Part of a small language model's weights: RMSNorm before each block.
Each number is 128 + 32 x the weight over its row's rms, rounded and kept within 0 to 255. Layers, rows and columns count from 0. Numbers have three digits each. The size before them is the row's rms in percent of the matrix's.

# up: layer 4 MLP up, 512x128, rms 0.323, rows 65-164, columns 64-127
# down: layer 4 MLP down (transposed), 512x128, rms 0.32, rows 65-164, columns 64-127
up65 115:172173080156095143139103087091177123132092117113144121183122106123148199076126160093124110112135158164178100140079123189104120138117082133197080085107146133158068091107145167121158153151200098
down65 106:087123125127120098136148139094144124143153130150048168222147114156160144122071114055187143141114115175101084122105128103093101051128134158070094195117177140146105135093153142120122062037082113
up66 037:097139048082090136086103104113144120137088124187104119067177178154141174146142141051139188099128136051074178137096147178150120098106126137107173104110145105134079108091183125085151144172121112
down66 038:160165156088144115211116148073206132096103136092179131079163139128117083162068119134200106067101089092136079099184116077138115110119114142116110089138096096110128110157094059143103158175107096
up67 117:139158127181101118146079143083148127118107177136174076169096095134160153178122052086107200138150167122138114128120090167139104208117143167116128109136158132143115041106097134166102103119101172
down67 110:132135182124078057112190127128154155087145154115117018081176076170135122139175218133119113092124133097106143142122141119142105103109123166175180103125085097144107129098159172058113131059140135
up68 113:150108140134175141148090149091139167078127106156081169066130135144141094106184092143145138076044048103149102128121161150121126191063150144114122097130042106129141132104117162173124142099077151
down68 107:123143140089104032153136099144111129151153181196156084076114166136153168138089189131128155085162129132153150139144087118122162186180098095124093135121195130105123137084096079123127138102139118
up69 105:080122155174143106124126092182101134168141104187129188163168125141117145166099208112105203132153100109160104179174113089143177150136093135151206138095085155159105143111117177126147106115157098
down69 108:107097137112194125127073097151131126120146161107107059079159152164132109123118148124090146198173170098152145082139122021101131132162141148151133182113120085152092127098087094045135209112101137
up70 027:174131168164115162123053114084079185166129085140096160138138115134136164164131142138102134143138170190087073113130106126118140079122068080113194125099107094095117076108185113157108190119178142
down70 029:086165175099111101124130096105153110161134095122114124106104158047152058125163059085160083138107107133134164135190058129147102206124165118165135135117186166054168180095114168142150142144158165
up71 109:109138114139145124108103131103070193140175134146085126098179113135088172084159113124134158119159152124104108041132163132063158130171137149085142155150144107112131200124113066144116085159148160
down71 110:138127146154189189178146115155186175100103175068103130095124078154119139087154131106096150101123112203137148143118102109133176176130176107096190119120091143074152111098137048160110162184127146
up72 101:178130135133157111087131139108127163132140136147151114157114111106146129155176099148065127119126161150148107108109155127115119179125146123135005151148168124153140125156150099066103080150119167
down72 118:091111128159200124115078152135110167082151130084097091099147124133127126092058051091123088146162071209159139083179157070105133111106095088105099153100119127184103203101121152114162105105108112
up73 097:168098156174086109128110127139085107116161060137099103163159132131091148118135097118107138093090166137063144141089123127139091173105109085105087105130147074177123174108083148146154138140144065
down73 104:139112149129114187145136112116112159099099082143161172148181106115113103122164068151147202075144175145139104087115130105114143130178124115148131071141082110117121171099133081107144094116102136
up74 113:114141137116133150142110157198109153119127091143144138096125082162064128137185096140085091177087149112074063131067099126130178124130112142139146092112181221166140164141127127130183137090148142
down74 106:129119160116112165112173145121159119106101203113164146152165082138077109081160081139107141202085143143057128054128154080158157107145153133056110122122147135131176090106150118138076161124177144
up75 040:148148122175161073062132137082078192094113139156164178154162195091096105143115102163127094090152194170130101174139090118144128150116159132107145185061076128110157095109194132130113124172146085
down75 038:083102144152105172167131109163140091186161165118085118145141081087115149146135175114136079136150094160133138116128066079132171124125160106094124082197106159168146160164096062090105150122121156
up76 119:140121116188078101109111157107131094096131149141149133159184069141157143138141069179147099110145134115185145096093104132106155061084169120099107130150142183132100068148117100102130120123144148
down76 109:127160164090159115139106103209126147182166170160101104119162169102168163157149179149082104149121144123090117066149084117185119079155143097133099139095105086179134136181112069141145102065096125
up77 119:194194153120160116145095144141180163094149151135061136200151152129183097110093121104077107126102076172154155102144123104105143126055105086100117122168123076167145150153111137146155109123148175
down77 108:139146184135120126141113075132154145083137131135129088115164121147192134121186082133125116116146126084183148074121119163078162127241162142137125153084186104134154119126206161148122126138143060
up78 101:128147081195144137112091164212126117164137126162113139149114163112152115146162152089087188099127175161113131126074138117086109137108157208122094135140042118152151171113152171104161143159102130
down78 103:115120182163113122141122172165131109164102090142164150171142194134145115091131136096125094073125137133135052103131151114105149055115084095062117059134136130089134096080108134144204153125153141
up79 104:121111113097193059095177107117147170123161101201123153234178094146129126125091146109193119159092135091165153170131145156122165097126131038157146134099101087120150138122141117106155120134064182
down79 103:072126179167095102099152151110183122146096113171131095134105105153131096165128149142163091130108118114145124136173182095198110153168183051150131099128151109072165148117076124152155132196102129
up80 111:103130093181156131092116176100125081156172140118171141142091091088040119103164146140137142137144124125188154125100101189080157123138136069092105136168057156103177123114140187110111118154181108
down80 118:099122117112111165117189119113125106138167140128114100185174049124132165153178114152146086135129161103156091147109159070133108151169132092105150130136126112120152183134097154085164166122184106
up81 118:118156188158146130118124154202099165095081143156131114181181145112143142137180062159090144151147110122133101132184140119100092120105137122155108160104126126129065137115073178082115140078121170
down81 118:118120144155120126122171180141131073128169156117068139136094100158132135180083124208131118132133150121167111192155181111119123134117157139114165108173131132136101185157121166074144190081090119
up82 105:206168113080164117108110109132139103114121123144082120149104097090163136113156082161160146121112118087137123160114110079124151186121139100107158127114124171090182161112182141155140196139148107
down82 108:097144137088130131145209142138075062090125073126194135078135145131066163108102125158168097123128161145121124089128107155190112166118116164147175132158123096099139114111142108122139135136175160
up83 122:112165151167124103086129156145160111131151087124132139134116150164116118136108158159113175151216141118078169131124141209091127119119074107075131111165144128119111107052182138121165115132177143
down83 121:127116134150064083105167107087096117157192173137128057083128154168169097112074126125142098132122165129109129166138124184110084111091108158129141128154134165183116121161067181172176182157135171
up84 031:146122131121136146071066130044124145127107076134180183122111178089154101172189161143092127112159157153094115148080089094101147116037126144087085144134085166129128151117196150153169170136133108
down84 031:135088081095182125148166109104065055102136108139183084148155070097192153136099182160131095180170168081158106105169083147097087085170130128053143156140112147176132133139109140110099168116088081
up85 100:171126105118113180074091091143118132096069143103144140123122142123105158148128139072121112107150141095123098182163215162085186101096110114052144126065126088163143135128149113123150097209192121
down85 104:064156181115160133146107086118177190179075102137093122169109161194128158186144130094123074151141125135118114054053186100150119151120075143063160093084077127155137121091113101161106107120135114
up86 033:134170105100148109137127092080135130151143123065138174119127194108131176115112134101142124106129150110110079096118128137149156134079159127209166132136129112142130090166199159094107183148155136
down86 051:128066168156162118145123175141167125090181114120138125147120100180133136186156138115152181129147052141120153074142176085090098123114127113119103173105120142188092179091127173064105057098120080
up87 106:084181095098160099141093188123115143156125073129114101145089164068094214134173092142138177128168132094133121111146110202111231134085097140103123122177154146109150135106198094110123192179186123
down87 117:092118083125076060112146164182149104111088166087124153140078142148119176140099143189150101119122136108175118099115114156111127214131148109128115132152149118069150142088099167122180151107088141
up88 115:137139170149133082160120104134100177146153135160136130182183139139126127186126130104135110180136120155171110084084101164127128124146121151182140108109116140154107119127097114097137098122129100
down88 110:180188151175103099114146155083107146140119120119105114174152110112140150135096118145118135204119192117168078113098144144103086143107167136169199144167101139163036137229102113169107127123127126
up89 122:183172113155129104148112082155132142133144126119135178113143084123098178137114173131138131198144118150117186182156081200125116168106120168097132090119106107083056111125126153173134116165089151
down89 116:116121080130201116135115119167109111137121122168153108103174120156100119066155103142146112147112136161138123132148157122098143000158114176166119136168130141112132124104090105120111066087073087
up90 118:135143137153159136076083118049152127130163135072135088146144064137185120162148151086066127153105113122180075168060172177153159133135127128115066119118117174130149086089132127128135160114116138
down90 118:161133055128150147152181164090101069155147117140166129163194129102081149136186144118226131126146151159080122105160134182160071125107115106166154099095155108133088141112108193080118175103111093
up91 095:137163145101143139176133083116160133178055164192173153143141130110144150100106146092174164130115180045115104101126109207109153110088117192115095192109151145119176142148155144111118145172150127
down91 103:118123109067188163166111105167117152131210157135120116172124089149129158153109105121143116099154157114152134087137147086183134137100146124129093121125131053152081122109134169110131145119117146
up92 046:100161138159140173097096123124152160150135123165122125103074151105104065088106057135168153132126166111076173125180154096135100121083123162151173104121174118089068168184156177115148141125155197
down92 055:102093126116136136135121199124133070134173138162203142110151131114093173132172061105141131102144108129196162156153105151115184085112136100093114168145088136123099139092085087067145084104126112
up93 115:105146154114139109118109180133157079085199124167118100117089151169116138162136212121099161179112151109093119135144140114169127144098135125120170139123088135143150134116181103187158096144083181
down93 108:162071073107147141110077177116089117116125138102099154152082096192162161066157092138164156143074095192149159191101164086153083117113078120113111087149117142075134134174121148165093082182125113
up94 100:125151084101116144147129096172119142087129157107067146152150149179113118096116053142153150082126159100146117140107118143113068091115068126179167136124092148160128157092151136137075137126152146
down94 109:097043093080119098109147182164121149154132163125174095031085158148115157184090165129141117125131144125091096154148176106142108110144120149097093122134136095050090133182162089138095154149089131
up95 111:154102091096145147101128109130117141122132173057153138102106139165168183152113110116125088166126154158149104176152142132138152106111129105165132103131102098110138102103132110133167075169199079
down95 111:144167121080123132070161143090117132129158173106112123166162066183130172092121113170128109133125155136106081095128140168168119112176128128198123198174130153083090091129091130146139143131121120
up96 076:119147154129157110130057131022127154114149139097122130109140133104116134138163190114144189086047150070131094101159127160094127142170140103129123155144149163100122137063103148132186139182166150
down96 089:141136141225116115074067151152076092113114167076130123087156108137133129087118126170107117169128054079118125180155155160138166112132117122113099099132080131114147100112066153136170112114162123
up97 103:182104114140132070202074099122078114207097138083094138174191113106080151194111138128163128085124134136164171166118111087133112096128134140115170134093137112132100071113138190108146142140163114
down97 114:136057105184082130161178114093154162139135162089110082145177102114074098151104123143210161140149117164114166149117147205105111126162165153077161167152124106084088128107130150099166130048119099
up98 029:120168121122203121117112111061070169093064140120174142126152143118081116144120107119096079123164137193191110093096091128137139066093091095161128172106148083107119148115158149137139136169106140
down98 025:143120160108118100141132147124115107093160137144122095074140114162099132169195148172122118105147136129130114056194119171108067174165115160097104079133194106110121110127141131040174123113088172
up99 113:113144155178131122050072107128091066134125123137066136096102108133123123099085143040141123074080109075116096105147118106175075091083101173086167143075115179123151108166107170154153148101163131
down99 099:132059054086146187151132190159146124168170113138085116205122173111175154146132119157134191178205135115105133108111133119122180153104160119078109123126086113122120125102047135067165146170105132
up100 126:116112156170157070164072105087118129122136178103162148116121142161169124158087150112093101118152135164151223096161111124118155144036121176096148108141070174144200063123145149146128100133105117
down100 120:104148147167110074022135174118160100084155080132073089158103082166144121072128085148144103141131072176125130088121139131198124117138108121142102095105093139150110226118131136172141147181093114
up101 122:177130147145118129126148146107098099121140107136149160106103147119138064129167106118169108136152121123134116148064136143215017101148110116146100153128150134158138135105200135136107065132116116
down101 114:155140129124143073139122159154081086109095184166065055117113048140132108140082105121143151103143184168157135099069151092140139085144120137150154047160166087122120192100122150090157127098095117
up102 118:190142170109159188133113092137152130071204090088126141119142141141147137082134127145138106076141164107082093166160063104145165087079124152150161117179123125128104167126185079143143074094129159
down102 119:155105125147162176132205106168158085093174109125114094106111126131107115098164156169108111154171103121130187037141154136169149151129139148113077100115159116096064168109131140112150158090061175
up103 105:103107164110176047112063124171111169079133109140138070124108094120135150180120139105114075048107193158163167138116102108159159133083159062093156140156120069146133100185152080138160111158135139
down103 105:154091142135109092137122118163144152125101076151100091102105139102179126084123187107086115131197143125133089153124139168156160101108104186145115192128108104147180143106081134110123148083073142
up104 120:157150131126126123152109129084135163135089110138144126150130162079055115114151109133110157093108125154144130074101155107161207138100122134109137149162110144124143073111138101104105095139179140
down104 119:038110116084085124116162201058112162161128119152091154180173123136097082079062077106103133142160157123111152105127135135161098088149145131077166174168100094130115099146062125116140140133112107
up105 111:109116151167145132149112149121159151171099121175140141120069104136120129170092104094101184116118156064118205146138150158163187214111108118129171136097115065179125132117126154183105120101107116
down105 112:110154129132131154070089108148152118143118143131097116120136132065158093080125155176110095144207107078117164089093085114069097102101140201140118125168143172119128177171151129141086132117115153
up106 124:110126099157160165110135154085096124122086097166127130082132131106143143131111166152163143095092154090114061087120080140190098142136099110081188128167116150114140178108138162088145122149134156
down106 107:167116074106148151135079139081151147148188193130138137170145126132135124149138072126126158117118088078127168130111145121110130184078139135171106190131183163059064170133133148157137143089111166
up107 112:144136094065117168136086155160123123174165126194103092134136121137121151129136150117082190158197115091153108123175126142081123124123116103109101105135178142150144171111085132096140135170091070
down107 106:068116159146163158138088106114149137058147124103105132174098145126135122164110168155125112109143164115100158142095108068132121050139121148110117093133113056132152123114122144094095177082141150
up108 115:141140151149213092102064098186191148093198014133123129143135118118115152147074112111119123151083146117150093128124152149083150122118141093129168085088097133106098063093129086087098059165088126
down108 107:113121191084163104111097151104171175093095188118095132154093109107128083098118108153162152135105114169148141151128103077183143116168128122136042098107129097132126192094161111130114149158105110
up109 098:161126050147033115096094151069117096123215084086125140124080141127118145144128151132125098119158126145122145178149144134135109057065096134110137157107110140152118125041094129087160161146144128
down109 103:126127130129207172051166148119158076110108134107104171151087067098152105117072181131122168138147156145096147151115114137092115134110154152124125153136164078101086156059103112107117151165063148
up110 073:115163119127151110088126093187089139120150093170086149079066128104142076176175128107100120107085114108146154163128121145165171127118119105104137085073124111147115140195115150101092065129139090
down110 079:161126096104147101093118112080163054147158157105195104113163149106093143125105165131153078090176121121091137137134130104108083122110194146166087167168134097111178148084133084136150135122100105
up111 114:118111144146113069137107130116127179118016155139151106129180101146123141136088121157156158148140082055118131064138106089169186137060155070147142114194115146109110118185110179163131140125141090
down111 106:141096129095182094097155156107192109105156128184132122118074123143127132082202054114081075109131042120129117112116123128106142093156107136127082141112150084148085107109171069128127114160117132
up112 086:126162128127132130132061067159151100153119109193101139136140143110105108142093202110103103167169094178160137048156126167130125118121136126123132129128060125134130120089162156068142146141157115
down112 095:198104105154129089150108101138183141082123185136130116117116120148206137067096111167109091145129163106131112103124159151166072127136189124131098125071139135137120116179124133124095184058160161
up113 081:140111064125115140103146129137112084154160134184153094078114159171134130140152102105106106107078177079103116164059156131131067118130201142122125147071100144146061134094107097125166162173138164
down113 090:103113126170169043152144165147080118105167121168133154086070146155159136105123059205144101125177099114131074120120140116210092127172084156165081168112083132147145104086086087137143133131102132
up114 104:136101111115093145193090172142113157116142174101197169163145125145160139163106109134114179148093152102076170160102128166084105118178149136104158161132190122178172118163098053095178092102077120
down114 114:162088142068176116123113149179124075145172101122143085106103133085180166081141161103116147185145080141137105121143177181103139136124115116113158141162144093050136146150132101124125170194092139
up115 141:142117118097150076195136166148171123121098099116181167166086166102170142189190111177162192124120152135146200122094141095143157127114124133118156092083168179186153129100151163124152137168119147
down115 121:156119158115087131131144101153189153103104164158100111136114083191052117143104110099169151079152122168079144177178119075091090166161122086154080134181122117090122119078121136122185134099080055
up116 116:119164091111141180059064049104143112082173135091142129115155084131116088124171117132159184160094140125139135159102157107163133096124046103145102122161130095133130131064174134133144121122132162
down116 106:084158064112168120089145139101062119164177166168129160060156086138122171122079165155146132160142114099101107093151182117085135118084095175179144216111134115091140080128080175173107163164148154
up117 100:106190159140110127157071098139123132173097144079136160106094119155128112125147099141097148096141172164071127124129082051158147163088121137124145083156145123159100142169124126169109132133166217
down117 104:145150150141166052150229162166117172171130143147143142127110140155140103172100164129171108167196102177186124115158132149119163160162146112160139153111092106138149153110134060174166134125119102
up118 111:084153115129165135132093148150100137123050077185156086107126108092092106156131110083085170119144047096094144143087099171159140137149107121072105107194102152146108146177082167128174107160139201
down118 102:132092170087167100112152133122102074110117170074149125057127111116116152157099121132120120165123094174172130113184188111110105113133105137116135101150126129115142098174109111090096094116045126
up119 120:084103098122197132163094106107127129131132101135143223094132092125195143150108144102104157155149140101153144130100127168153145128124096158117089164097100090130097109181127111104113115131178154
down119 116:100122152126113064057158159172135143101191160078071095151137160125100088123137149109128160113111104143092120081134131175107130121170216168082124178112157165159129126121114091061178127182142090
up120 107:094167110100100159147092173113169076104162120157143099135082158131120107115123145150159102088166167194043127086153152109140114129072094101091173111151184099114146130080130083135108156083102159
down120 102:120122161121131130132111137099197198167120186053087106167125094170128134170174151068162115064127152150120094136107135170211118115156129151207130115175090114121125186100181117142163106115104066
up121 116:146137171159151100076091106104133175173135148156108160127124082066093110128138079099094097115114132124167206148137085109087182153141124081129146117175134179114157117148175147141162128154117098
down121 125:142117142118143080044079068082095108118135134149080160113130158097135114073113117125170174083122181140110159181162138146110127078108093126100164120208112140127146129109134081070182118095158121
up122 121:088133127124183121094086076177176152147122148148114169114091102142104095137177110039132085131073166142107142144111110117137161119088074152120182115103106145117145085128062160051091100085115122
down122 123:121126122202197127160122167125144113127164133086149154165132131131131106132117142153152112160108133123100116192152119042115148153108141135087188139119103110085142164185093187121205162106104078
up123 094:105142107126170140135073129083134149120079143111104136183166110095125148166125155109106163155132183128108123195148085176096118120122121153095153071087157085051117136115044127117128138171153113
down123 106:133156134168171161177139086141170122148126184103136096128101142132192128140142161131137117126171180122103101109145136129170149195099071131221148136154158114073121073178172076096132188133136125
up124 114:166142118138137149085095121110187126083063153089107158152145121081151084108109090135172085146121123132141145125118075139172166093121069152140130162169091147147142125111120127151092116108158170
down124 104:098184140137164144106144100132159125132149162210120137161096123126122158062125166111166127099158148128135139117173146095133086187137154145134081100146122127137078124094100089202139120147165133
up125 097:128136122124166148060152121104135145102146110116104149150099077185144202092130176130184108199117205110106104138069131143168156108151157092129130114124130082132126130092171139183139075173136109
down125 108:169134097150115077158133148143149132092061149093100084156095120148070123134146127121138174178168132105147152142144146114129117142162188098120149176185127118123104063131170147153136168123129074
up126 076:084132111093132085120103141117103100128201104106176148154070145136178094133149118103141133171145127182143134084100198089116080102142142114116117077090099090122083120156092145156102095120100138
down126 087:115127138164185111141136144137134129113228173111084106170144081098107138145157102114130130129099114156168166122149140115163155129168084136108130126116148098186127102129120136166122108103088169
up127 113:129105172131128100118157154121159131127156040154163118070152188148113122175119100092119077087020113161133152115148103122098097180125141117089170113160052111130166152164177101181128155145115122
down127 131:096117106109123105157145128128171138145112110138132105097128097093155104138095166118110099144095154084161134109125137141107135157218163163084147125138108119095170118131079123128147070123091109
up128 125:144187132123143125129165094146124139135145116143137136148162106122190140105086108097098122078103136115120146106112143170112126022189119173115184082095126204109114083092129111103112171081107118
down128 110:101087099111146104146143135158129077169114148132102091117082127170125087109125136175125047146126150113111173086175167105143148181183188066151113183120147113129118133103127141134148136170117172
up129 111:072100111160102115116116204169153153131212115073077160155151143143152115164059169154134108163150080143082102121056130125145160157087149150150182122116124118136093104129180165092113140135069190
down129 116:151099168122111134095120108168181097094159174116125066127144137119148094188135147198173128118080164128092171129111150087122108125132171105182138158177094100156132177166126084114124102122113135
up130 112:143146101172101171156094106140181086137148127114112143119106107165136077100058108116100124051102171090099098122147161095126133162112123110131105083121155118141112111070170153172061118154127108
down130 114:113145123140076119176161157157146151095079114109147135145214065115149139100095063112064177161118151127185091099150113105170154079180092107152130096160177121122090124184122128130070140087108065
up131 108:106155158077122114118136139124056141168064173131150153101179147112162135124135131087126147125149148111110106100155111092112140180116158137103214093144074143122140178133192135128096154132093098
down131 106:103126124161140065163134144104113113146140097088130149113088108156130174105166052226156091122117172069129207147126155185126085108087143074166124104144119179123129113117125142129187140102108178
up132 116:109133116095119121108083194142107140100154102071144116134138113126151122204145134139137105098097117126135114167137127109146104172077152136119075050137063120090128092166139105091139130082146132
down132 100:136107088200106113118130114154132071096135171109147118143122090081063107134087102093108113099125115127140105148136170144159124186177118161124048134111140124135102129084111093066159138085120121
up133 112:084137120078111203035124101077176146169162110089133127117117089137116092152141130119089126107167076144103134158103097082159113082108114054152176124120133054158074108130129119150176107196138157
down133 105:168105138151120153100167101132115118127176162068170099142148161068107131172162160073118124091120099081133151131129129175111141120067131136065096069106079147149170143133140115189126092096167138
up134 122:142082094114129129128099128126088158124122072112133124157189161123092118101165125087095157127144136135168164186091136150150083098124097145118082143150133137138115171099137100076144084171161134
down134 117:158086162145137102127113098128133087116128091162090197137120121130128175096091133178144187079104130130099136166135145101133155114130187192155117121134135134143106122127112211092157137070139113
up135 111:091082105078146096153119070205144146192106118172114121153105075133099168158113163051141169111114155131127128151128096118087144100099150180128121145133126087118083138098160140098108113149163135
down135 114:140113061133124162150118134134116071154095153075155143104147180177104108099113055169130128108162159109187147135095138162133097160115153126164136139084136196140154141129076110126136159105118129
up136 105:155132118124111127125128095143142153144174094127121167134184119093085147157125115144164133154131082057093097127124145136145177069130098108119098097105132120071138139156146062087160108088134115
down136 107:084139115177092127130131143087124140214128163111129108101093144114042125144108227113145122064150115121126100113142172118167052104127064128133134090127103111123173152097116118183148060062078056
up137 114:155137103110152146104100134157118101120173141109060111134141162136112166131135116086160165171072149118105166059139083072098106174107114157099127115219107137192119219142158146117165131167085117
down137 112:146098151145095156180165104134194120099131212079116136132094130177185191132178171083156168158150152087077093137173159080093182143120161144075164131106136113109093062139107133144168105151130123
up138 139:125111117103178140040126152167095116167180071141108153137127128139124134098098161115140123180094150101128117187116120094154135161137127145143093164113098175150148103088137138125109107099177167
down138 118:105135140151154138170232112134164130106138150164055117177153103105108122083154108136170151141106135129196189055111185101147122135117103157098188064120118074098096137161087183113193092153167139
up139 107:126157117149122125084070154140121083137122144119197151154119139101087185165104129117086109122126120107172113080140136149134112112102127106123183075114093170168100118156088057168126166165098108
down139 115:107023130143138153168172098096101114130139097165135155168132145185155113117143158172151129151097120125128132119082177173113128145203139073188127110119105115136098111092105107112106114136171147
up140 110:119109159127074128130101138091103140095119110138106175088107150135092094121097124165124127094083088130124149099078070121129211171089173136139092106120135136114124111122104158086045158124110080
down140 108:185126106159108108069129094102133085083181154164113114105143136126143135162144066141150086164142065164131103152151107129186125191153167198111134156123140100124085138082120086122119138075092138
up141 030:146138103092192128130060141148133139127206127072135117118123126134075121155092122098145108164128137116090171083150146146166128119114103088129167165111091167150149121166170159206090160083113139
down141 029:146119159127153190164143148097101111125192146102072170133111155132070175145128155059133151206146138160181119170145094123132076114140104125091112118140130171097115134106094133103131105171062143
up142 111:125143164178129135085121147060154143193164153131160165094151117124120083150130157095184221140142094117103138135166087063111076079137140188126068165115147142133096153147156207128133130149134132
down142 114:098166134163126108148127119121116122159171136083173123135101103164072116122199115168155126118155148116129133152157153071147136091139111148132219121110141103149124140133103075123139173120119120
up143 120:129140204111160150113131073114055193150084154174143169109178153113137112133138094121098107134159133124161104115142120105147151164152131135079112120089093123131109088096101161104127083140130108
down143 113:148096178142099056124120138136107137080108174142105117187143156154077086148170128095113144132138140135162142161095117122066121080114136146117158114152153094106164103119171102185114139146106131
up144 113:164179119101132122141123154060145086122096079122079170153113120081150190160117095180156128086139158125139161065116108150131091149132135123092139087163142097069138124116146121158116086090179129
down144 111:156130133179162167144159124151192062129115195151064134118135090113118162134139072197116142153168150134152161087122144099180120135155096139105157147110133097086084121128075172122147167145149072
up145 100:099133124156119058134115113101125167120153116123120172200102094168107153072153169097133114126146188120093147200132124120109115151150163196159113095136182127108133163099206103113095087138162119
down145 102:157094075120141148166053149145113124121206192046178149114078113071151111100153133131133102156169126085110127112151120069110094135146168115087162215133100104139154150142142133108114137051122100
up146 120:135168101153132188100127137106111139156043089124113082079093118082128079159131151195066105125121142157120131154062139088095080121139115151141090131139208126108141166106156191158147147196157149
down146 109:141135107131116074146155135149141103074153126115172156083104146131154120147121124082103069139135167102135144090111076133225135138170137073118171149162081131136111139145074096070109088155090130
up147 099:204130134210129188112128158185138099119117085139151180145109123120114136129113100126181144160180143145120105142144122126113098106125113091115119122158101093126075134138151089105152143082162087
down147 109:124139163123153135128150144151131115100162133115145095155090097148176084132132157106139112072121063108177113161175134152066140092169105096161125082106166131199105141137130098071072117102131092
up148 098:121125117110070128159151197073086191140123141086169155126074160102146097157120159137168129149149109087107105098185099104117137169119158166076154137139169191141114107186192131112096144140113100
down148 108:113134099162090160077131197165067086110157127149151156125134136158107103077132099127135151122084117141111203108177219178169098121102089154150062134140208132081133120123112186131160124127079138
up149 104:146131088144114161110156100150132221158126134142127153184080106159128135099085137091152120117122114152136100187136120079120135104126083095155141127030175065178107107078140123123089117139108103
down149 106:134075074083143113114148141119103062107112182069111090144018123114125137119116142129168079165180078162150182134129095152103073114140077160159173111086096079176079118111074134140128168130103094
up150 104:175149146103160135150190095099145098146142121148156136117126161131107135134153125130065164105104120109167117199186107100151151061131137098135106156128116165138113056130146102087111099223157060
down150 101:158201108150087084081167155111135125086079083083161159136132097149089129102101131216101095056099129144110097112144182154176115148143118119092123139127110128163126189117106117157114187143093161
up151 104:087161165121117135089095142156116186042085095153099126108149105151190102120161102149147125136124155083137068117132167120114094123109170151129131115070178110134102128080149184140123122086146160
down151 107:119084102159062070102118112129140088100164096149094117104162154085118144105155179131179133114173113172135197146176149146132084119114098112196078155145148139154121089126120143124122104101127093
up152 115:162133135110130145101152194082141101118189130155157177153096110181100148096111215160092160198197071087164134128086132107150132086116149130104101102110119170120165071083198088104123160133190109
down152 116:070122118117168173099178145156140116095100101120104123139175145184098113167159173110084137108136174136163182139115166156120124095118098131110143141077162192116092091070164111088103142119108210
up153 094:079118131071101140160110102129146096128171085099149123122122104120132140082148152128101149151136218102117172122161120179141195155039093193121147115150101193236103081160149141083139113142125108
down153 117:189097127102134175134114140063110174154193090110130183114136121076074166104151210159162134113159103193112156100149077094119090110124152155158114080109145093144124167148129156149073135125126134
up154 096:137100145163121070172140140102137092138197112163133098132104139177162066072165171113102120085086102117078144147099120100105122113109121112119186049096064127111192138192143176118095134149109085
down154 102:034145164169069157171139096150124121055171151095113152104110094130139121134148115152099134114134119105171108131076129061091188153125130219150145125158121128113121179124112053133137162093134168
up155 141:125175170146166185112094129131097184094076062153115113168089096092132173143142164158133184161108132156091145109151150147079109152145157136134127087148138074129128103038150141146123145125152165
down155 116:136149172143179109149190097166151118117137173128167138118052117137192115178158099097094233169148146106115150097144139101139162125162138150106043104102127123021134108145107147167103107161148098
up156 114:141203133160129137117112150137166182206150122108120099087193137128151075170127072164100066166130138112166095115076144116117117191142149082135087081132165160163104132182126101094140132088075190
down156 102:174076165104184133059127155134092124117129141098136084151107100160091125153186078137122144156109125130129159107115124140075151137118159158173137125133092085117126123116107074074069122153155161
up157 110:135138129078162168121093136155144131114176146115183124124143100092175108086217154130118120136143100161115123075150030147137132128067144130140122103152114106184147135129114164166134113187120122
down157 105:059138159142121097119158107130074153149123096118100138180127154158111129107139084170067116172165223149141164100167153191141138098177129180135160103134141075132153146097132074111136167086111125
up158 101:175089068154139139094110106144109139061122131116126150173106148117090113148134141105130166054159157106106217137169143112077175120065138086083176069165143088170138136130105109086132134153156077
down158 108:143144120204151132133129133075095139106120137103094074159107143134107085123146071119129114051145200154109182150173124094099125201186091187127130116160107171117122155175151122136188180135110092
up159 102:126111116108184087119081117142137173152219146112161225118173162127124191096136152111134150182106103139114089154113055102087163146089176150122142121152130114120149138111133102130138127203129113
down159 117:088128139149172137105153194157108132109134101151114131130100187131186106114112109083071088112167124114156184101120163164134075159068140152161092189123124143072108108089128179167162117126091157
up160 123:190159192152156111121133122147141094100132150145147124137137103119088050099094091155138184098087080122124158086169165118124092060170117127115139113084045120124050085199102134129108128091123183
down160 103:093172127150151121166045114212160178087136120078147098122150137123143115133133110185096125170198138117135144053141142115079163166152052116114142130122158113103126166118123080195120175183117099
up161 124:148091190166082125127156155129119170168149144139156107159091086130128171171129114161102138155095125146067132136150108104132076214086119104131124110115103153130088126126123189100126143134114106
down161 112:131148145076159132110147120086121106111127167132133110113056101087166122079087092061126138153113173101095126128075204114166138116127128098111180203151044165192114139168127091086117077130107112
up162 085:121102132114138187190137136086162139137078117143165106121118135138149150124084198164162147140092172129125132178140110183085116107137095110152193130155113095145142096113189140093170154123155113
down162 107:119101123152191112131150132107127123131157123127126149115086135102098171093118110186105114155166159181108074089109113126194139147158127158146114120154112159094120148113160194124118125118104159
up163 122:128201115151125138146130183104092096173136123132118112090112138106113125169101137101124123094083148104070087071105140164135129055142116121100143102113117172163125103114128152208118130152121091
down163 106:089120104114110123188113214182142134134101103118131121118138109181135123121092134188119074147136120154148176118080160147093090111132121165115157148106149121155106116116080125196107135138113147
up164 103:125130169101125096110016091162109131107136117099099109137161085118085089143139110108124146145134113062110116111092149132114129118036133192099080099087132144143122138128063131116144111099113129
down164 116:056151141102160153120101153128111114098150180126149115088105147097076112040122158105102105070178073124179148084082134228120139166168182160102157159103121118104115131148119215087111083107100115